Weights of a small transformer language model.
Size: 14 layers, width 256, 4 heads of 64 (2 for keys and values), MLP 704 SwiGLU, vocabulary 8192, 14.5M parameters.
Architecture: rotary positions, no biases in attention or MLP, untied embeddings.
Each number is 128 + 32 x the weight over the matrix's rms, rounded and kept within 0 to 255. Layers, rows and columns count from 0. Numbers have three digits each.

# layer 7 attention value, 128x256, rms 0.0411, rows 13-49, columns 128-255
123148114097161081130138116104132104113105181079169089144091116098111097131164100140151091163125128174116113173170128190143136120127145130083141142049183147173111113141126160116152151122130086152166148104136173124125136100102135165131167130132121163152077120165132138149145156102140101139169108096164171094146116105139082112120134101143140153175149168091160157123105108150146215141129
160102176122161098110114113148113097186124136123137126133116182187088094109144121159114095130155130134103141127116022135121099207139103138136192140112127086119145134101125139117154105189108144074100178133142085151145089084127098148088124123118119109190117142151149096169055076169119161155138147184133145123146104086124185127100120090105122155132100108118125097090133100109122141125161
130111140143083209107159132149099158143124110147084118130110140139158174188144100115169131110166101128111095102143138140125127097084177100109102096138097136177133153153057112109110141085169152186108114140097115125147106121097085114099099148119103133147114130173214122136137074112131151060073145174100154157132086165081114116174134081069139156047076093105088102082093103121147053123098
120191146157135129161127130162180117120136166140143130163123151146083110114147139142141166159055084102143142150144145124151148146125078085126149079158115167115185152081127141109154136117113134178143150125104127173109126119088062133137093123146158124159113122135132179126122133125103147124073167115140148112145152141148110103128200134128112081120142138130073092096101121155134164145140
146155098108130113094122169136112152105127111148107113151150136120125113134095098139126110137164115160114178129182143179094135107097168165128137121082140090162139126110085139146101125151096157131104167117153194104118123123133118102131151122127166096132112087121127122145145095144101108132144166126158177114147075133155100137114135140149136077168145120124139079159144117111110168177094
164162122140150113141194155133167088093114124160113180189144097091134193095129169129094141114090145103160128160140171160120092107105164067151109102076154159091143106131142169160143157123109165132150107123105132118113146130124153127179154132142106160125127114090101140178118131183151197115137107042122054161130099128205128143137165148161134124127182129142138088135114141108109151150167
134109146113101093138161117128149094115051099123155136122081137136149102116134120186149181080205124097058060113136105164179146122128164101114096103166045113140138077095130146154129108178143105128050166168048183114199154091152151118139089134115108136150172070133095122174173112092110174093097157066102130096087089084155132163123110107117094120126086094079118111172130111075125100161134
121146179130170144116104134088124116180192104117078103133107120129079099140169116148106101153080068169131095112131104124114116142138146104090100156143042135087044155126143128147076094065122146143142097149143161166097119102156164091064169173108134130153145159120126113152098110149151125133113137177165076163090172189103131123126177135136112157136138107139135144166189099155142104133089
128180102128150144121054106095151145125082168141087101128109127113173154148113150133136157127149111076165149147177101144103137033127077132097139142113123124109078150087128145169184141149098131171123160108109055101078138120071170095143134164108122139082145143100073129180114072203135144146137129124142108208076150123148185101106208132124129093157122136145194143152115145123176130151102
136147151154107099114104113096110110163099105106140121162177122142110107135168115175122075130159176118122164109143113118094175102129138169173154114121090115136105113149141173138121166158130115127101153104109124129155100134119134167130141203103148103119150139135149146142102140137146078113099142108151114122124110051141134148137160074143075170134137135109043141165049127122164137114117
093132120147142121133119116150156141148081116138124119081149129091122142124154105159145132112107138103153100111178168133105097150122120081149129120145112139170138099139153125116102155124111129146125130125138126186168118103143137094113132131154129097074134143124125176136077109129167129157146122141107165070136153135155110141106173135129070096155120105121105096156133148148134133178131
139123151225163100153145099134176064140105224148120106148154118189137151118163163135142121123103085131156112211069140159145105179089152164133130149160134097139119115149137128198167149094098083154114105104105140161088221107111107101168100139148125150101116158087060074150109121192094136133123060165150122090103130097164132136149105163108140084152105137153145140072110112110102138139141
113086107119116204086134130115093163100112124145092131073116136183146147181139191106110121150097093105119138070162099136090117183110043150097087127121157163151120245113178135106100095106121137142138159138162136135096148131100173057082117142134116091156162071123148180126069111097114128121139199152126082178117112098129148088104133130082119176155074115165107102129133131113131091107201
155145123127112118109192090137084190074100124207166149117151136098107132161100120102135128144129152136088093118141118173117104107091170145125133122151153093104193145163070125163151135114213077119069154145127107182095118117124138120143164191054095113163169143131155112159166113152113114131149127149131153142109060097092178153179160109143172113141157124128110154078147151108139164152127
169096087105122154091129200118093162109123148158158143121177102173123097163102151181142145153104102124115139156175134127133139096087114125182167108095173140111162111149122085165090072127115060087059150085163129142165106163145136108081184094098141116181187085122144183143120088105148174113112129193120143162133132186113143131099180124080110131068151091131169105135079155110179111145139
069100147172086105170118144150125189146107125177157105130096116072129150144174119135168182058105097119150056139132122068173126140162122130125135172141060145101132166090144158048119108072138177128137110061134137165173097137139147125143117149136098140130113202154145144079169088138103146131116115086162106109097145130148152142124118092100103137097143141083097111119119185103097129149025
160119100110101071096136153107098190140095087121175129053142127127134104163148107123140087135164118164200157072133100139110132129103053146091115122129108107155103177088133134107051138084121102149106132161090069131113101169103174134070154128082137087105140159160156116123118098117155120121130153130110119153162160105127131150128150179148126093132090103156100134092150100088161118188126
120155151124117086142116108116198138091064163155186108086132098101126156090161104140120179112121198118196118109093127157171121075125084140059112119152137128099144111106148109170164137072112150136101082156127082095070161108075151085112156124130144137150105149111147140125103117161194104096161172162148128149180190111131147150156106160134148123148121093085101110088120129122105144140086
166167126171089089097067116070104094078122119167144151143115093135088101190170099148076132102126124150137143143119108150135151118094198177117181106159096120148119148121125142126112166136166090158102098178100056179118103168124161125131136053156111093092143157126064111138160125143120157050119177180134106142143140133096129121145120121171123195119087077134097126145114058109157131152157
139157101118164122068109152170178094101182089156138162148161170132165123128069112120065180137094124155109169079124136104126107087131128190157103137109148104140133175134144133197086130163129136113139119173126088151093121142113114133122162093148131098088117143137099049115118116145126139161150106185080096146135137157101160137178173141152181082119110163164122168088128123130194194139203
150116114146120163157091130095071111167082106134086135172164103134133138182102143151093086121110062161112175127115047147185132135105129136143098124122144107150169188135132144093111133106106080147160073153105089146116115122156130114146122117112137060150109085094098074171170121226143126073080123148151087125123087131093144135119111123142162079081082099183156082156092186096144148094118
133148098060130139110132122143126174103150074146122168125178112086133115131071172154121107098163089148098195111204093133134133175141109129141092162107137145169113156157144139165094127117123053100116097120169123111118091115165143142071114084161097123047166122135121195146109120153159175085128137123049114129153158189155174119147137186123137117121088150145120123172129126143124129090149
092153173143137144123092122136098156133102088150120181114135167174139151117151076098150199118124175122120104131117111154165122129170095150102102108118152130093120066104147141134081141117105129174114096150135115093147104199133127133085131090166135121161106111122146134139152101114134175127130152124106108148114099129138156160091142131087113158154132159106070103146098082102166111167122
089110097102116134176076110078165153122088149099172095125122128174126157090097137122065133195134192075159107135195178140173142099113124098077122136172116127126132109166122152184162108103173123101165147151084103169185175065172106150080093138091102157137091104123055121163183144112135101114137154142127082151069130088104133156156114140109119135113125129102100117057157127132142136113086
162095128083138089196083172115105131135132130158059093107199114149109126135125094147111163166124143149137131120167154134142106116101166135173153091106147058145129137131116141163123113119103110108187110181155133118133144138132159123094094148127164123140123141145092118123147098096082146105112130138111134148118079181114135151104141110140123118164131115111162122112078134087154155131079
156125101139144069135079133107092064141156125120046128101121143085113096119132099115153128125056128129130128091102128181104112087200189131143144112137144149070083120110126076097136117119095121140147100154115121099098144114150090095116113188108143113154091129110134197086091128114156113084126153120142152098109076142164100152180151122125063115169190099079141138145122105111114105144060
093097145156150117119107111184067131130133094165125170103153126082142135135114131123085048171140087156159110111137145159144100132079193131154135128137172165115186131109119080158117122161096100166060113120153164153094197150131104120117148137126126123120163142099147110149146166157101159094161107108053096108120133210111121126180133214132150140164163175125125071104129136160099092174138
152130170100117062142111151118180138118095188145097121102135167146105126079110106132104119116194152142127158095123114177100135228156117134131063144156117121106107128095106146124158147090117139135120173131140204112135120136082094074075073150126157110125126147138141163075129090128167091108102171160101114082174167136154066135123131087088124146127065102117107162164110138103101116129193
165101150145090188111151079159150193111143151172155150081068095107125101123146200088117057160110130073174088147173184132146169140075136031081106163118188159161124167137135135102145130175127202160111136086129088136116143123087099121110141154117090136142136131138185104117132117137155064132161082120104152146157117134115193156127079109113099192092152127112113130127087156139144155139090
089092149120157167140130173087101172151130128172136077127105144133100114167128089082122160110170128177112100106155156116158171113165100154149127142117166148167183164131125108121093151120153107106063168141147139048128097128144135152168138131145147090102120074134110112150093117079117064158094135097097105130128093168094066130108077087133131091155139135149124145129125148130141097181105
096103178162091153129152097048134093098103136130190185098071108110149133159151162125114103095115173158093101071076130129140156097111172130054087121129161133136109108168079124146112112093148133104092159140116157094132143108168118153146146120074099122158116135127137168115179135106131147092117110094088116162127079134155143141127130134118117136119127104131099166133139173138130073070155
145118140173067124140107094116101178083099142159152157140176122113095178166108119145178067130170122105094136165182120150059164128148129102125121109086118079099163148140117212131091134122105149180098140148123103151113062113133103106153122156145169169174092106164157115155153123124136073122129136069120118077142098126093096099067124121126069127151124142144148070176093083149137168124084
141107099151116146137102162150133160103115100094112132147069158143149163082181070073110081135100155133081193105154128147066094172142099108172098102087177104081128141149080129138114192125128149112171095149107175141115121136164082119131143133120194126091098092188128132069168177087134120153138156100137141139166079175157091140096083113156097132122139138128164057134130103148166129132069
124081087081178142140157134149082161094180125126162139131115140140173121119064158082107104153184122153113108161141085103068103096134168164135165117116155136157118131128134102110093090119098089101092107178131112140120146157110174199107143096076096145092148115106100097145128173127091186204130085149128043153089182112156206148133158116142186082131112153115113152100146113114101165106153
133099159119145169081179149133130134163188141129108140144174071160139139174146093104092118127119133080126132134093174130080109106053174160116121133103139129142149091097108075115127159180107142161127183124119050119106177175134097111154063136144115100114143104100145069150159177083132118169141101181091180174123110169108130130158074108104126109129146149081120140124117143117140109155121
164104194059112087085137113105130106138158177071153130091158085172136147140107202188164094118186147064094166121149077103191143172076153063141109111149080134154073117158116121148145102105102097101160171077145134139201113095176103094186108102107092179190131154154144100180126186127125168112155122152116159132150165092109043138199165141106195211079127128110095127143169141117169145146173
124165124132107190157127156163128136135073118150116160057137094124110142164140190079116099184109080093137161110124173070092115096141121071139177134085157135151142164130124108091145134098054148150120134112129077107136124164113079103116133154147064135118082131147135156166157144134136139112118144105173127142098081085141105138099126109120100112132152163161109124103139113165128146167116
# layer 7 attention output (transposed), 256x256, rms 0.0511, rows 13-48,77-112, columns 128-255
061107127144134112135121125116149122128164127102103137148114119109098106127096136169140100130150125121136150149140098137111165140138154125079106077072123136097131107140148157075117127117099085132152120133190125114144150095182135156097081125136186140144107152128127094077115130138102089134119108089146150126100206115125142139094125164097152124111109096143141119077112128133117172136126
094164113093166105127105109166118160134163148143069134172147191148116075082129159203110143101098163086078119157139091103187118112184161053139149146139132144163109141095115090163141149098148107065134111094109136182116139184098169176148110194161066129134144181164095139154089142148064119167158127190097112097108075101099086105152146090171112104097127145096181089128132116124190071138134
138120177147120107156185140165132088122105148162148136110131109100066207162129096148158127105147105136140136141143100130085122111129068161134130135114128123139152150153097160105129141138109185129115164103106157128081113157135086113112142141132096076140151123158148091147121141075177159124105122117115122104199129163142098104205117161138080166076150161153064118152130111097111100147138
157130169136084077190101115108128117063148104158136135177133134132137141134097146142148112184134131121202147140173126195117163103164139157166116083102141152073157114140160148114160179116157190159106123176121099105122126144113090192143092123061126141136082121142156102181104116128171170159156074164147122125065153133106121133087176118152166084128114097142117111104080152125150170109124
095155128186148133157155116150111125108144127141119132191117140088138135123138159172121112100136134106127136093143114199113143148081091111106155159137128074129109092107106156104137162129113107120081146135169106138101152138132126166120112131098155153133090124106149136135137116103109125145079117129193104145083110145123154213089124132130122140134141096111144141172120196154116159133090
137121094153089136074113103147111132099138064097113113177109090136180136179148128099154132158124138116134102118132135157152143110131111117144168113063142160067098098138115128078109164141141164217135172161145136112157133099172116126124152131076132144079117127111084166121126129146147115110168198108148133114126150173145126166145156172113166171137182127158139158122089163137163134128177
102087148100085151184076147162162149109099150134144145153107132128143136101117117185102160084126133114113162139109097108115098110165147099085116144215179123137114117113124145129161120113107114099080133119107125124107159133101163106116168145168149054145183157132133116126153126073094142130199081105126121111114070145114103170081094096167138114099133146124096116119132112152161078074133
153123130114140112139131134104124117156148129128122128120106127146058101129153098094136158137196088108100143149155101138161056169128169173102067112160138092120119159165136143155165102146136149131131070116103124129086076144133107128146090094184122151138099092122171112062098096160139090167133135097083075144195142108124067153128128160088108108120138136126103156120161169152102141157141
140121112106161132129088091092117095174131120178090110112121101136139145187157126176111144072136123137142120125127111148093099117133130142107132172106139101149083116082144136076106172146161144159104134140105127091160152103129132172142117140096135132094178154119139142090116130143114128125116156162108084138153147070167147136140102220108106163103157159136120110102157108108123130069124
131139159115167137127093146099158141139152073118144110099134140150158144106156159186108149118161086169139143129136092129141101125147159113142178152101146110104139158131167150127122143107179075076135099128134117145107107127137173130146205087140093170146123130157082132156111184144122128084091110117151104085122202073082146159170132111133121167117116137137147168093117153138170204103150
152111149127139090151114122174124143132080126139158132119130095097149115136112154140140138164128108104163111111174057146104133144110123108111116105158104119099143094107160158096147171092133096189134102102166109113153138126131152162145090115149135162139132101125154162165087136148129120182127135110129111134047183139134125142080149122153125136174145155158110116117154144147068154144128
135082171123092058157140073119127109144091151125127114088134130149141107144092129108150114166152168087131091140103140135159101065170177119080149137095113157094158123169128120165124166156167128139097125089122133115134119113108125151142068099095096157106119189146098135149111140075114181125161098163175107075071158093146088120124129133150151075102120089154116145091142131160136107124111
118183128129167125107144109140094065116171167186061168159157132156093132152133141134151105113106116132059110120099144075156110184118109184107152138142106159108122162097090151117142095102154142091129123116142174141127097151082111136179104099160126135151105089086128180173077092164117089152088121147112130153106110110178156082150087123142141121179138166208074182135139102123151157112183
123125111125135098145183148122124107105116105103163163166058188130112125187150189117126094135112128101094158174128101162078159135129067097136177180090130111135176182142118084111129161128122135094151163178125135140113124105171151160129154153114078135124177173146127091107218158097092184102152136156116143140169105133088146149175075134131136150094153132169147099152150125139124119102087
096150108110165111141146076132127120138099166181165131145138144145047129136085209125147165151154140167195139135145111142116141146145078064112177149111147166089125147080128150173143114084200129115104114092114135177121142202116129099147148153080139157214161156125085134200077126104113132154155101102101084101148091152112178148118123091135106144134148121129127118112109141220226126088141
151104130127125150129144117075155147159188043096129124148135133113159106178141113115107088131114103105140113153143120125120115119129115143131092102130155112112201113171151109078164163104117160214144118116194089136139082096125142118157147147123139149153142138164130128092109092151150119135113171129144142175162171156106180146126122139132125107132138132086165132101105118138181153171128
114140152152135173148171106116114120123123142154134091118103119153121129143113143133105104115132150095104095135139085129146096152136127136159095181128132130132104117108165166129149161155170114119160130107145127115140124126124122123116125115157098149154103106111137173165057131120171137160088138114102112110085091152203171121131122120064107089125108183155063116075160165125083166158146
157123126143094142123136162118116099162120106121188128078105123091146140161130100130179162107130107113133167120112161120148126140079095142113115153151157126109123106177150163099061122055104143110127162132139127123169175105137125090136103116107154162152099105122155138098103116137121132082126159109163107117156182181173166098112116175096162123143121152125091131130138073102084133100114
092178090167128196140120125140109129149128138165111146114161139157170146146145132123110170119112155145124121102128131158118095158133106087150191176133142099129184129124093150142137148116179133069122149092136138151105112146071148131123136173096081151129133123149136155123078121153139103109093114106168099116110154128177099112117114109126139126079103149091091107136086105152141151094084
108197148171139133128143096138151083119158135163136130124147115138134131124136166117110165145079145146116098131083144136161139168115094106141159108124115121124121181150088137184095151122185155134182187137100130153112154130130105159166102155096109142110076103048117103132123118166093121137097117146101122089134047147143117144174108101129125161125142144129119117122135095138164130134149
067133118154178179126129117161102071162145121142123131136132096141138119150101116153143104120100181131115108113116122071151144153151114101143142118109074159152149144121109097110137157150198129102154161155070169207111105170090103161153148149073101144144131171152110120151147120089124117099095099148102151127164137139156127139160119148124159083146131128113093131149106124148172121140167
135114115090188124128133056154128153131099120157144150142145122136103144084085112131116138149112133149125131130223095142124142175089097151147130178146101154115118144108123164146164137141170064124168100155111093098198118151068133110137128119146157131131133151120098186140123117097080054146110095123120137131080122155149129140119130114123155104133110154181090080137162153142104116108117
112141101152141160149122159098106116112139131145133146136144136113118134171122094140150171112157091140170125136113116120093120158119076143105130115145136094123103086129154179107126102134187127123125088121164121094135141154125127117123122135098210166169111149189127176160045129107145107158158115105133142098084104114139179127112152143119136132116091167099101119158105111119132114108145
144106145095096124162133134111156146098064161128190147118118132092111137135142134142131132166125140126161182142150135154105143068150110144111097107116143153125162119115129124111098142147136126128121153162138142136093166111158118130116124071138172146119170133168125127089129149071111148141127111128143125122104152135119120112176115186184198134136108148095130098117173101111130082087128
128129158153157107115107085091083131154142174142135149133174118149094091103114151123120178107095171151109097125117110112128127108110124099117122124124175145120091120119077153087125158123137128125075070107109154152107150144154119129129121187114131156135136112163158126110063147102129142161143038129122087125115111154103147140159126109174111145146149095091151187128096137192184142077107
180153163106113120144169122127132149075166150101157078085094064078132156129098118073142095141167098098133125096145104130122134125114092130080087115132165098097108139173155131104145083118079120150088137115134153105109111109158142124126090191164133130134124089138163169142080064192178110110146162110169137186140129157095153094143130152134089112137205094145166174140124139133058086111118
124100136105113052122147086134149159127143112104179174142084162142146151110117218077182097128146123096081109121123096168098165120117100144101082145112083117116131146114147114162187154157087094136133130181119147096138111148158098145100142128104097092123083146124170099102112120131122158117157135126127101087127115184149145170101121120159137111158183094130078121167174114156125132145145
116153152155119078160094165149134178122133154116098135116091135153107145080124133140127137155138168110120127157110153134128150115135142124115086149153158123120102123110143162147122175131121134093163148091135149142145132150115115141117075152169122145168078125095125119151106162102096077150115101071141185095089129127078096127104107098137090101094109139117114135077129113186092183127140
130103165093122126127154131114156145138179136104128140116149131152119082152141160138144051138112129111103150151110084185110165113129135142204087099114098109126107087123119097085166150102108131149094100106126132126110154142155125102119143116131118132104114105099143093066147118143118127128110122135081137104174158145168151095114160136115106104114149145117153106147140091090129139152120
085157128153162125127066167127126118178168149138061120132167170096121114129129125088078162079116091113144133151100123124185158155114145141154069106149137134162114135118166126139132077117146125061148119107140110168130137112176114109144130118137083111137146107141117117142148109127090156136114133137061128166174101111116095140114067125099149170164122118118121140130112106135172145141143
117131112145099184102129165075126142117117104129150145107113172171173157137162094090122106113124141163134160115096151153127126161138135126131103133148129159093125165076125117130058088167097142117140186163116161151110124075150123089122145137158126110066190117126094174104157132124165148152146104100088131119185082135157136110134159189124119115119111133138114133148143128132093108137150
126117109085144123103100190150128139170135126142119164136149153133145090139163174163171109106130103107152147145136105138160136168184140103093065154065113054130158125171129176100147103109141093139112085136173135133152099147150135130155165136102165193163115154194127157144121164071129089167121119118145103118134180155107157132121120166124138145170143116116141103178153132128119204115113
134145111183104176120130161117114147137121126095136138169128119106169126140136111072189084137111095128138151085090140141137135119140097098161106091105135123104149118134108181107127184096098082111128166123156103072148138143116091141109157156111125200127153062140148143171102106091168147140083098113159116120083134191114115136114187139135103133122077121082100161159109145106085137138120
086075145138148159132131096129062135077135126123131128160114174105145127109165145104074115122128168124100058145108127111143170120132109119103124200090171159147161125083135116171145116158152084128126132151075116110139102159127143058100113100150068138121105159090147068104139100147073079168160099154113102125136074170156191120139122133113115105122158160118092103148091091156178110127139
116122169146077117136099129175148132144141215126141070100133153086120122118142177082164126089164118142083131189100130132112129118115116108123130093146118121197124137128114112108067165100077186091153107078148137111146181155167090105127141124100094111114136115071122106132154119135146151100137115156115122088202120139132119080166089140160081164161171138094085141115172075120140107183104
155138146103092050143158132126180144119093155102149108132105132114101173051157129160137079147124163157138123177167123126127138101131157141141145145124110166101119130085125111130162194169112121122122139135129169130133122137088102117107105106161149082140124110104119057100179181055127107105109067074171107077104133120101114154172134114114106123067123141134077078070165145184136137131096
087151121148154109144122134130111111173126111133132119124162109082155096155141105119129092085118114173083111155121115128088090148127137162081096077109147162068138145135143166111064086181116037108135111119168080116159168079128133164139102089146163095129101156072101092073094161166122078127115152134147178137103142094131172096168164172109093150142106132110169128109058135167156133154140
073149143092117098154113156142167107119155160119131117166138175121154104094166140149165132135098160061112153141124154112183131118173106088091104165134128147180138065081119121073132162098092130081090167109118140174119118157088155172135097152150111139136103156132125105128083123151124134114133173129131085098130084100114098102140121120143121102121101163129191148072125096127144080134156
142063172127066126153154145163094102095124161158131153156107185166091136190094127194128139088156120161159123117156157136143169127087116154096111147122152117153127115130075131105192092082111183079096116098131146163092138195110117100118099195131128118148142130148157146158115127047151155150095066139135127184156127104073089082153086090119086128112161115161106118158133109134059136087098
172114140064069077136116119112126094104159097161152146169114142162153156160099126225133168162106144105140127112131144180175210126139141156123117105174177108072130079101231155097210144106150162100114156146090133134138128149092082128142105118098108140146086156130108081120122138134142127103176148147142122091117170140094123133127122055061183137159156155124088138086065125142160116125120
111166081171158111136146102116071088145132079117128114187125148140135109099145111159089100118110102132135128169141123158139102149093121104135159158104119111072077147089114150111081154139130144117161125136111083126127185160132122149152114106145176060121093094113124109163109106131163189165105124120152092179114101130110112203143124152163063129148135144135155157138128145101161148107157
146098117092150125106133081130157100116107118030043106137135074155166099192158130100139118114121141166131135106150115137094115159169106131129159124107125173120087076102110095147138113165104098133078125145115084076134137099153136108121159119145143120119131154090092164102126100133150156118198161091126077127082156180149175132136148187158181139126136147165093137102097145121150115109185
148124133073025132210094172147136165106103157131119088114143176137144138155161160138105152074117156123165149096105139141121103090149148157129139167180155076169131127140118174094094100092096199096066135092153117171158130136146155071144137132148074063152161146144121152133117081123117144178125109076125129125084008166095068164091086124150138156101141174099116121124138099135128060105152
072136141137131164104120092111076125109182144154141086178135180119109101155150115126130125147153101112138196198136166077138032117101151154008099115159165117075167144156139115095105139195139116121107127112109118135138047142111093143091075055135137172127186125110140123090146114146117069141079182078164102192144151089157099172166125162117109156104167100086138142096166148134096130134152
141128129098152132101094076090142163117139154132118101115142152113111166144181094156130181087146091120136119111098138141089090103126112140089118136119101132138100108111177144069064226091178125155108147135129162109162092103175151134135119114138138168105141092146113137083136085113137110131119193107141097100146178127147082145139145156112146147150139165121108094091150112102154121089094
146176162108127161157086172065161092156132103104108148047109120147159156120121100147126129116138090123160145126108088154132117130150175125074143175116150060078128136152152202113136106087133086090145095162108166175080113135152149133131192137143065142118140076114076199190107176141111129110147130097139111140133196097083127193133116121121153151142152116139139149128149134122109180088155
153106131153114077139124110114063105153093117166139150178151030123177092157134149146170098142132118140154116129163104157129111180101107077157192148168127136077170121114192182069192176096146110151085120071128067143135135148127167141136080100122128167151123063131114170145071151162172104132106116104163101179079166129133145135124150118133180111165130089131143116140096134190115122092162
094069138109119056174138117156137142127114121134149112081122093120152128159126136135122119145142173093140063120116135124139105140139121133122149045107163121106214114143146114118082184160157107116110144133144132127199112109146141142156096114142091111075100203117124131092161163139133124167183097155186104101107121112155141122102113129156178097198105110155111139097133101137154104146128
128135096130088106079138141092079056137138138213103174160110157190036149161104141152147129141103139105112174130126165157157101154142077168120179133095113139126118164114101124104185152120149188088155155130122139157103149178102180122187100167130108172133087110117130183144117127137136113140066121179065089152170177070169125055118126162076121154171195111195085142099142143169081152073148
098119106092157135173155111109101070175105146122108142174091164147132057193172112133140092133142099138118131140161164177108130156107155074105122134097124125119179173104094113122118159151108127121170137108123113106128151173165126152145134151120118099115150101100127146117145133096151169132132108117117124125139110082106117140123066176139097113142143164141107123131154111105097161063133
115153089173147103174156101085109122109079147131149136128145141141081111158123146141155155111135095170172167114148131172153137151092096132112142117105108165097088157080177136136161122111152120094083132053133131150147205152099102110137130131114141156175143104108081128205116083044105147154150131134104074087198167102160160124147149142111141142125169130133047143135114087159137117095138
169118180100037182092218119114075150139186128105119115130156161134156119167088086167100125126167085105143093137111126111063127132129179145130122117170228127108173105202143073063173098078109188200097143058111110127097072151132140120143147138121099169173112129160099118136096063135107161129067192149145158217114145146098133134132126100074157116128117114055171134094104166144147115124114
128136118094108152104161182106115108148095174134145115095108146145067158137140161148121142136092103095119158138173123124175081151113151134162091148100120141140139140114131130144145159117137132131147139134147137059124187154100142147145114125140137180145102103161106112162124157083127122144115107128097124141119089110159141141164132107129166143133097175157091128117121151113072162112146
126127162116069143101179164146091098147134135167159131108116105131137068172169078144168146142132117107061143126131174133160080148047127087173148125162166170099121121116145138127026140088131144120113134103129086130174168108106137129116092088086140120126076139092109152089134140139094129098148230132129120104127103144145133149126154138088191127152125097107105136089114103107109121055095
114164098128101182131109137171100112109084160110121164117152136106124150175135083131131179117115141143142158105148070169191088176150128112136144112089086092176157135185112147131116125164136134061124141149176151146147141127090116092127134136139089124113118150131129161177137101121123124133118138081173096121143104145149108160175067154159177134088096152123097123177087102112158179129112
158176142159183099136105116160184100082151148100122131176146091062109150085128132114146115155153122142111131093160148090105128149165122125138093162072104150109162176125090110188133177141150123094141148148111129081124160122132092130115098117143143142093100142110155107167153103098154112137165090116108091118166126149140129149146125164153147154105129172156085143118169099134143159139116
071171094157186111129156153105125101127137130118124142100129126121080134177169118145162086113129147131127120136103147101171117135159115135097047104138089158153149114110127076061156156184140125100123127133086171123133103137130118144113134129103113161138118183191152122124105104041155143129120131110076131113172155101128129172157091178070115134127104135156090166139123080091189126165192
121131093170211158150136102105130056147035081149146132169188142145115149086076150119154140161129088177122099150177065182124114170112057116168121149136091170128097195063146145190106122176144088131151112102104156086134123105121128140129118101158165102144089082090112148156151106064148128155169068131115104090164149157174135090101157175112137100111121145206107125172160165131132162118150
128151107125106158132129162089100066128139094150112132153130166136107160137077096160098184154153153141097099095107137084150156165095079175092157198126158102180084136134122137150118125090143133131149129126141135133123138179131150154126136154157135152176133135147098120140042147155120147173169083134106086136106134151107171153123115107133107137172122164086152104150165142151160099117122
152080154056092104129123111093093182171118170173151195089136163120125125127165153135130100124142181145153163109184168166137135079166138149102117138159128144155197151083109119103116155109104116104097133180104143150126139138150147097115073140114130147151190144170152195100105123101082134135084165160088083126109132129131118168124110195152183094135148097117087117129146090094109076097119
103144139104159113096138144110121171143122164108154141095160109117099123136137125092106130120159149169086120137109115118123132115161135159105121111154132097165117143100120148083110162117133131151130113127113157065154122140180141105117105162137081156112117082156198151134106154121154132174179110125131140107134084121088114124171147169181137150194127151087108125082126116120149099084142
104156127156172101117130112141107166078152150102122095108129119059178165159111114080117115145130078137117161139146132164104136124112134092109111095110149137059103179147171157060057137131099073123088126133114126055159118095169110179130065122144130111086140127106148165090085104203157142107134146102178204175155106098126152153161176142137064130105164039095163121156135164160108113132131
128130130155135092081125139150139115152099114133143133175147181133147115107097190066117113131128099137088081153133076169115131131099063125164102125124056151094150192140157131148145100203092104106140139151113154066147158153125144084082154127104143089130079099101139097085145066098132202179173060103150060097149142121167159160105154182166136096121156133139056111158153105118126150137175
135111157146091086183084102160106130123127151142096164108073161150102191095091140137111148135130142058102106155129133084126144083105156128160097133150139102070099161119158173125107143141150142165110131123107145111159085143116129172155115173160172114128115131106134100159139208159117124154109121162207160180077082157089120073067113090116081119103123143138134129107126134136116143124174
114094135051061114117112156097143181162153146146120146105118138172127120173118153175138076124113084071135120120118157123141123120134109145149093098156087132132137139155105098038212131121109169136127124091146091140126165145156164075112161182132181145137097126135116095079141132132099147120112102145062194112178146098164132109084133109108147125142101126160155105134093104102121145105119
115157137119123151081060160145132108136157161127081129131144148101122121094111139081128105112137102135148153151147146100168167109144151146126101100151165101172124137097125115125172046111111170117164091130189135145124165122150141111144094157140140119140117037148129122104072113186106110154099050071102185127149098095106106125138091112113125123193117176092179121134155146161145127136113
129140124148091163139158178119160150096094128128171148089105173160157082113157134091165132091130159113095158086099125161178120168131137116187133146119126143134112170113096091172067088203131147107150155151153162156123182080153154150151138167142079061085161138110143204136171118094120137131145131137121161075157070103182132055120117162141174147151147122175121135180195067132063100156136
106139123101138123125117120051140082212154150158125160159215158184082138102159148131174080097131108105131098169122133127200132172170169144083098117156121072159153121129141163113144120127135185166149067090137163167145097134124159128176124135129100162151088071176129095116155166095182168158102118111121095124168118127105081086136055111112090142133146121156133130116176085105165179107138
159132077177155141079141147097112126123142113120059150181100119101142141117117155105115092130129117134112173129133128086140115107119097111090130135116091147152130101105114193181175166123111102170117099128129050100161136130097106164132140153157153185126157109118203085173150171129126160158100087170139106180092168116087134141079111103135093128148101116133131166174087152117134132158168
115097131119154179105131117153100102090093116122124092161174173063129103109163139054048095107143165125175108121143100121129134174173093136152099187092168166174149148091096132157109104184113072136160124146107136085138107105142133124131159092142086139095132110065163066121125127074137111142152102148068067114143185146149190122155124180096121073128151176154145129142125110142110131137123
108122132142095139117119138202171100123112157122156103137121126088137123086111100109182130101127109140150125166119136130155153135118089109154140099116116149173170130158085102136165173110115186111164154107146124157151184157156067120121095117142139120080138103121117128144127117134128134149133065142103152123159137086118092161143117134143106188178109167120094104152166119130119124162079
146129130117079086140146160128119166138090114116190113092146107133145138116127188193155103088084148130130114088150100115153145107160153169137126136143096155115102094123158099143159154145110109092098145133098146136149125131117118099120126105098140115152165133150077168134110137066194135140108081090135119091127126135122131128123110125107136146105108142097087112086133119179119080134114